config.toml
num_hidden_layers = 10
hidden_size = 576
num_attention_heads = 9
num_key_value_heads = 9
head_dim = 64
intermediate_size = 1728
vocab_size = 8192
hidden_act = "silu"
norm = "rmsnorm"
norm_place = "peri"
norm_eps = 1e-05
positions = "rope"
rope_theta = 10000.0
rope_fraction = 1.0
qk_norm = false
attn_scale = 0.125
bias = "none"
tie_word_embeddings = true
parallel_block = false
extras = ["capped logits"]
init = "trunc"
init_std_qkv = 0.024
init_std_o = 0.024
init_std_up = 0.024
init_std_down = 0.0139
optimizer = "adamw"
learning_rate = 0.000786
beta1 = 0.95
beta2 = 0.98
weight_decay = 0.17
lr_head = 0.0113
warmup_steps = 492
schedule = "wsd"
decay_fraction = 0.704
decay_shape = "cos"
final_lr_fraction = 0.0
batch_tokens = 131072
max_seq_len = 2048
doc_mask = true
train_tokens = 953900000
max_steps = 7278
dataset = "wikipedia_en"
Each number is 500 + 40 x the weight over the matrix's rms, rounded and kept within 0 to 999. Layers, rows and columns count from 0. Numbers have three digits each.

# layer 4 attention output (transposed), 576x576, rms 0.0361, rows 178-191, columns 96-191
487472504456440535507456546555503516514464508497438497470430510526493500510561454514469518476531511503475528532466476504496458495541553508509490486528493455501478519419529530527562479518521449569483538461503551500536461519525513520579493558544510481528472497501533458505476521518496541516
506492525459559512422527472522407516472467499529614539460495506533548481482530525483487489518486537509523433463550469520530448481530563513463481469512495506460499516538509470514505505519490500494528494445504469487500545520456515558480568538505515579463465477431501448450462511480458522462
425539480519625455431471593524466459459440490517504503474465542483482507449521429529545452558436497557558493563500468498519496492453471549481428471553531510494551462509511417517479501448471511536542582507449505443508471508449452484559537470454494510540500554471480551519509504546532532508
538495487575446498508460552489506516568516539537565475541522481444489477459546586408520569456535508527486469513475498561536487524562445450514464551529528538556499511479469549453447473496529515566409545497505579522516471439518461563453527509602511478515575516510428522523475486527476480479
549447409456510513478526487550483551544445538462550499507523423517542515566469518569567568492561520519537517503461579575490570421562476472454490436549563460502558551499506486561574490498482440495624511518452524481563528515498441454503543486517471462485523468480514441450518535506492592523
430432477451526467441537484492471500552449525453533519502585579512470453529565620457481585487469462458551463506441518555512480453503476494457488442476455489499477476526477572546522542499453538530511479461486490482446489460464469514580553521417491515515501454529460625517571516540580461468
495496510435515458491426538481498453523510529488537525488506461447518507570487448520520503466532486490522604476468466449466508485508526502535461513461509535470488498526462520485459494515490502508518526559547509498491474504531472456423511470515461509537585501501500485490482442509510512491
505501492509466532437444511469473536513497462488565518498528477464550562545484546551502469574529546502474516470499489504508497547483502452512483470491453490496564468572479504523582481438515522438445571473514468454508480539466485518459494495588554514482456512469500452436478510525485537468
470468436569512562535503434476524552470507452524540520511530515429466481501494526509557436475450532474477523516422442442570515524515581524475523455493490482516487530469503468479498529525482505447509415598499530509461585512501534585508500476533464534486454508526537480487544503534532483496
491470489531483515454474499434564464503518502545502478465465460525398503466551524450451505478512554432457472510513400470530571599459536464498522507591497534521508499396512503533509461461506415499477519430473477524536522469488570481435500526488497478504489445484497402478466485490478492523
502550488523500527485502499532466539538499482463401534528559549553494506537463540443484533515474513457484471465493482539562456472525522486540420432497497507466552495480501486520529488544548503443498526511497467515431396548514498584599508487476473523510566495449469511571464498505514511465
473539444564513553453476545520531515501448540486519496438466504484459476518448492532554554504516510472531450508521450540519513537502528487474507412468453477521607491537532434473453497569447540473469517485464517464477469517524530563507478492503575475534516470468525534529442500463507477511
430517502480396465521486577543454557490447557518513459433521470481490513455573479611493491438487540481509455484490482445483511450501566434477482479526489489504510527511394487555519581480533531544498446419521466475520510495522446502455483582478517445579478564498547467491506506500575577534
490478492470516505437571484509525432541488469505431476530510502502455500474536513422518551474519469508482485531480521473543517549469500495469463508536514495458477540445487471440543564476490493521453514479538509483501493457491462417455518511507577498470411538524531493551557396458585450497
# layer 4 attention value, 576x576, rms 0.0353, rows 179-191, columns 96-191
581535523519562537478451457516510455492526406485534514538520528562474534466529511458428541505567540477584496505456486517522583472564546515515499446577438434543495499535565551528490493457504555507597551470577511496566563482498469483540571514488460464525556534475450448478526490474540553487
476465424655565561453422468478496515563522503525586497405515524508501447434462534438573526510472494476547496591493476523577428490479440486505520463462450436464507412518517548488441507475478517429505520504536585582469524487512478458556498491447375462516489456566531536458576512546532468483
476496489551544471463525566515483536519521518562491523540505484536470497516497525528521482440499483444442462536525572504459467459508509413425470462464564499514534487508502408514511490532519523627522499508497485415532503481431441492508499499432544537459517540441463508506435544509521502558
464476476501510464523512427505476463498543421487455555453550485486529518550475486475474467462501441474536491403616506534484507441494523575416533455477517414505491546468541489517546524546426515511635426479519542557490531474540498498510458478499440544501528484539542453495543555526458525516
497464513433508489451467534525460485452464534502432512476475599473593493445443458530475518470461540454566429565445545601514564456507491481429576520486499497495476439470551528495419471441505602584572507524508412522466523517399502476434538520558469523508496514524504515482576567474598461441
484503558443524458481479524527557596518478524569436548577495505453535478493497511495476433515447515504495551478545513523552507522552498481476441512445473538418438528407478490493529503590513431417484479560451551476491509477605586515471416504481522476454495431459450538414514499531408505519
485495466523569510486475463481495483560553416530522509478492510523477572517491474424498547444554511399408541445537489508515535519545556558528519447491483439568466555506564460527536490563460520590563556372473485373438513523508510508410552477441518489465541471483499491500482489482510496506
456536516484491466514496463520509519434499511505457509547478501472510503465553541465565451469471499516527456529475528480545571489533472454568522433529422561509420561521519478460429457435517530513551447476485476469488497507462495575484446525556536562500529511470504440562468501506517529516
582521558523489544517517510451449453546583379466538529507490453622456507470498504469507466532545487464424520535478482521467524518511494541532529527571430482516526412475509508539447461421551447528515534489484463527594448530473526496486563578502453512551514464462373437543529414480536463510
516538429487556421504522539513524449446522448512512550520508484483449548492457521551509485435484546512507528563493499501548539505501560478532418395530517477510451504511483493480538522505504537513446509467485547429457524512603476512529484510483557463470527579511525515578409490509473637524
525532442478450509497593485488503464481535572539558583530457503541422530475484540557489554423514525500536540456468490480449509501482509531571518571528518440521553443482532528473501489509478556509531511466472491435473551496530417505474518476468501438474464480488530564555477517488522531529
461494521521491540506425491479424459493588537529391484500541522527468523489508469498432526542464495458555459500515514471423511535522485507502529496495476549469574499504505504465494479506481457410577491496503467532530459497475477444471530521489521483524482532525515497499468558503546485505
502457541468455581492548481508473516501513501510520528493521485574462479500494510482483410548458410546518497501479500568533486506510432464526513436462487453490573476530528461562440504469553504450432527485460538519543468509562500468495475505502490485450476474544440505517539528510476505444
# layer 4 attention query, 576x576, rms 0.034, rows 192-212, columns 96-191
472485469448466516509501469498523507479451532510513511463489492505494496470487464503523496496471510543491506523466479460510478559464532505503528487476508499496481491515489535557520512519480503506471483508521461523528483524493509515539550544504448515522498506511532482519490463495445490483
453496504483512490490532509493537534462509507519483491555508481544535510540521487513462479487508515482499438490559533498520532488498437499464483528494448506475464500509489486494502479432502475477491453512513486529470533502495480495497463558474554472495467532507502502517515491490520518513
491514512505510543503527497505476483475515501523470452552501478486521437520486440488526460565522499508530448514551524543522474484538516524490435451512445495513482468539492486470525494447500481503517514524489515513480502483512511473476473466482464489518494513477523512490493467539523507505
480478518476489485499524538476528466531519467521471528547465493490489526487486505510532484537552474527535445517467491523496497517451429459491463465512458481510499487483484457473448497479513502468500493480503528524492553517503498481479531516493530474503494510467493486473477457518517541500
534504497477485491481473468511508512505535560462517497510498509487513526481486541462474549474473483514515500489476499516504514442503500452489516517484510484477505456463513518492503512568520528536485463482478474526523463497401563513492554447490490486531560514509522484539471504498483490501
496597462518530486489486474510499480479470499520537462495515502543492466481509498535481535498542511506485525519447526534488481489508532530455480502511568483462556498497496535472513490528527504517459484524475481513525498516461514537470523479529456530523451504508474535528487544482555537458
484535485560527530507505544494530493510507535519484518534499528459528448504476519551539542478495575519494476467531441504482477535527521472518438531499503517506536503550537482545502489456496498449438461554451522482448499499548461513458452501463495475482488505497481529509483493462494452523
451550484503514506470536501551511526502531492503490480450517499511504507517507465501531472476477460454532513494484498497468488531520488515486523503461501448440474530482483505477519515528484456499528507515536491530522531508500516473460492464490498486499488521526560519469490502473516469505
447494509503526527495428564532536513466488523521524467498457501450530519508493484517524478508526533516491515481545469474559466563458490494512490440492466489472481506527477429485474529500539475445455560493477547490434489471557537506522509477487562467466494526526471500453545504494522522536
522470528519505515503469557509537521491503521523470472471502491473431537481548493518520535500528468484499546483521458454508538591459515466530536438498461514482472513531497478509490510504532523484495561477523499480529442467525510509502474526488527456471552496487538457484531509480487513490
473472505539498481488544500488484505519521479499483497498494477499476493494494494484561512426521452495464473515462500494460505466475541467462544459501505530534510502462525540503478541513519508550513499482506471499517513528474495485470567499516533502492501487498533547475513456488470542466
516545472541483539526579503483461471479476505531560535524545523542527493488495498478501485530530559552453466450561487525502478483544493532481458569544483490499489486466516483517459471488485452443508451537483559466455537530488484493498520537529446430453443481489500489514511545462497540551
489523481494457471536561478491448500507481490479543495457491498519524527473530488474480474534545532532487459470472468522435524512487506468470495480517537513447479473527536543490552502506470509473559428496491482512467491472480517486490482516518452596526546450521538555513510504522458482491
466437592545473500521473539479498497469528508538501491506522461493471461481517530513513459472473499514483507489525493461507504528421543480529507475475455562477509455508444523454453559465469527519426481487512524468464471540466526504472509535505493469509404484498477497492539467500502510463
546500455415506536473521491456516491581556501420448507534508471525500480499412538447496431481552432532529558510498485466509570469544550527485479508520442480480501543461494494561426462544520473542494468517510484503564544498507572455466526487472502521540450490553503521573455390511437499469
493518457478446483493555506489538531532467468480461533564492430551493485520505465446515469564548517554471466506570553475444545461518450512495499455452499454522550406500514512509521498477532513515484518516470521501520502475495480515456504523488470494473469503524501551567493493509468482534
577442544502473574564555411479477469513579480487496480539489474462488460515507455485513470523576545482476539448503496475459552527523486513444503495502525494510456469481454515449441464528540505536556408531452463518524565478542509439430518516461488605575453476495552466518554561522484441550
434565438520560481497524497546527473475517491492446498436479502454519505501543472503482513542509493472524430466474519483467509482493497490460475497427545477453487593510534551496520531517514475470527384465525482487480470470475466434520531388526533547498557500509501471503470529413459592510
456468530524514544547526508473455530481561558495471554514542495509511539541447546470515526498520491545466504492499452440558528445474516517597513540521429466488492460452476485545445485513432483480482482547542576504489526587521513480493547530454493530487464493452499470460463594449464505482
517501433480550466500492401516485471552621538493472572521503510528528418527511384486521504576555514498484462500506548515540468473504509475490443475479456525512474508531538530442502498497595504520511422560576440489597511530449545459443542492516449618589533472515536521468511516505464508487
515564457565412448534533446503539584529530538483470562498534451491563468487568401570604446496476560517600477469561481393521454508487494542534457512412537597521437633384436501426512487518625572460500395488473489532472461482509449421432542454561596534485550544481502515499500452424522524603
# layer 4 attention key, 576x576, rms 0.0336, rows 192-211, columns 96-191
504501493514524490483510510484491529493494479505513510498520489541490526500501552491501548501482505498468514496490520536510491487525521517499473479491504523505503502508475463456484506475551506468511503542484535458530512498547506480455487524477474490500482491509456513508528506493510487522
547497488506506534497563448485534493525437488499490491507516463512493460499463498471509498450527507533493519518514474501531472538501499489534496472499504506535496553498463505512512498505451521506483534422495515498476488502478490515500501476493468474479497476496517488503503518500498508494
485523461522519519490512533521485503499521471546470539472481501518498461504534547501490487505514513480528544506510490513460517478471498477520527543523522507517494504494501478503502485517517492470475494479534526530516534483472511512480498502518512505499491468525537484504528495503509512487
517483529491521500497514488507447527466512491510520512537520512529491486499536490516521483527476516499500460495522539522459536482491523523505541492513504479460518479455513523507515515496523478506505485500489524482556443510486471475500515511512493521537483488529474502485482516492451493509
503434470517502523521473497481492501486496474477524483479515481546517449533473486497477461520534514495512512536513511474505475518499510479492494481522509496551491465529527480500458531485491551551509504495518488483484509504545493510488497492480454536474478507439431483501516547539512521453
539548481518484500514503465505525504498518503484484518482482482448515476528496498459487506481481513514505472489529519448537520526533496474481473520503509506512494545505494511515501519469444477512528523505489482503491551499524526503521498472499601486480511484492474532488529469477499490500
480488486531489556508479478484497493496527514496549491455494489514498511466499466464530493528439452508500495494542531516492493496471464530506553491505488498485501492506491482474508529529498484515538515448471505503506504491485524469511483508489461509510459527507544433535495476499510425491
505484554513537488509513499536490453501480505450488497522514507506511528507509528502460511507469504499482511503509464506525509528476474494471501522498509550478481459516554498503465459544523496522498500482475506501519446534515509523500519504527496541491523505471514486494496531483508515481
466493498540504507518551552536502510502531519533505557536539513501488484511511529566472492523487417449532495509448485554464515474531460469482511484509503517493469508463560501529514439496562497511504485542497495448477486536488489465459477482498473475484496532454502503515499475505497524458
545481485486475473492511520500554534449482483546506534510526511525553483504499516514485510487464494489517480434456515539458471456529517468537511428504523475551496516471482471505481525489528531500501532500504514439473516510486540470499531460494510479444519498491466501557481466500500502513
499518555498551524515500454490527512485487498441465468476506484547480480501519443447484561462512496475506504535461490478553467537516503439486553501500435537478520503521435533562537553486463542502526511471495505570525502486501543574477569496502556475438554499423504536484459485488514525511
474475462493551485514477505483451496558498513518499533534490603479489472513510554511477491516554439467495480456443449495505550492463519548531479450498534502498521519498530411519515517577513458455509413488513444475483489530517461499456507464507469469481497522526503523469495467526477479492
520588530538490483521543531489474476525489529476543523514473488474481521498495500438509541504449574542512480534506545465496545570482502446481472516522494508572525489518479518484456477500486496473584572543452525589560481479487474467536499480513521539513527551484514510454420508508486533571
498510470577513537465496437498491488435516533513492513518481570532483520486540483519470470509553560476469487482501479506547511498520540487513583521542479438470518485474501498548463489515503455464524473492488509499501474556487556511524505477531532518485512482534455507489460489476491544519
475463496476444479499514433506452494462532491457478483509490484531543531526497420495543509511621485481505454430480507520488475532503556482527528464530564492503509456521489516530531571445487489518458448457560479543468480506526537458504504521454513528489527433466479489532497490473508465448
507496477492460507493491482495464499495476543507519472497510439528572493497444467518526448498492505478516506467501456543407426526500451491556428499489509522514398506541425488505438502475417507526509507498559519560461477454523570490501513549509513479541510545453466487518530459535450527483
517481547491486524526476462469517445531534520499459495538470450452504446491497446439483460552552583517450488455539429473505531589530474453507458523501488536468448501459464463486469509476465514514553497420462477540577552480570581539496479485546489541540488499472427458532493464483492553539
524479483521472503559561513499528500531526528525578434509487474478459505485497470486490497517516511511493500434525476487509481508472461517452513517460520522500505507464490514542563532456494512515487501506470503483483477446527493528562497463453529502493473494508504491465446505519517499502
532554519533441465460481533411470521473525499488488504455515558525521434551477548526508500514558458500511462481518488474518492530492512480527512508510491488504499462503452469534462559505489487497485539519475471472480487585509523438470468487464474513474482471468408512545444504502492514510
510523447469482553522481462559434409470523463409526478360416554564514445481584484443518489482528466524546487500526492555528533546522502439530539536477526559496513503506473509479417523515533503471518528474485428512457549442435491558446456482572519503430460468493520504446455398484526465459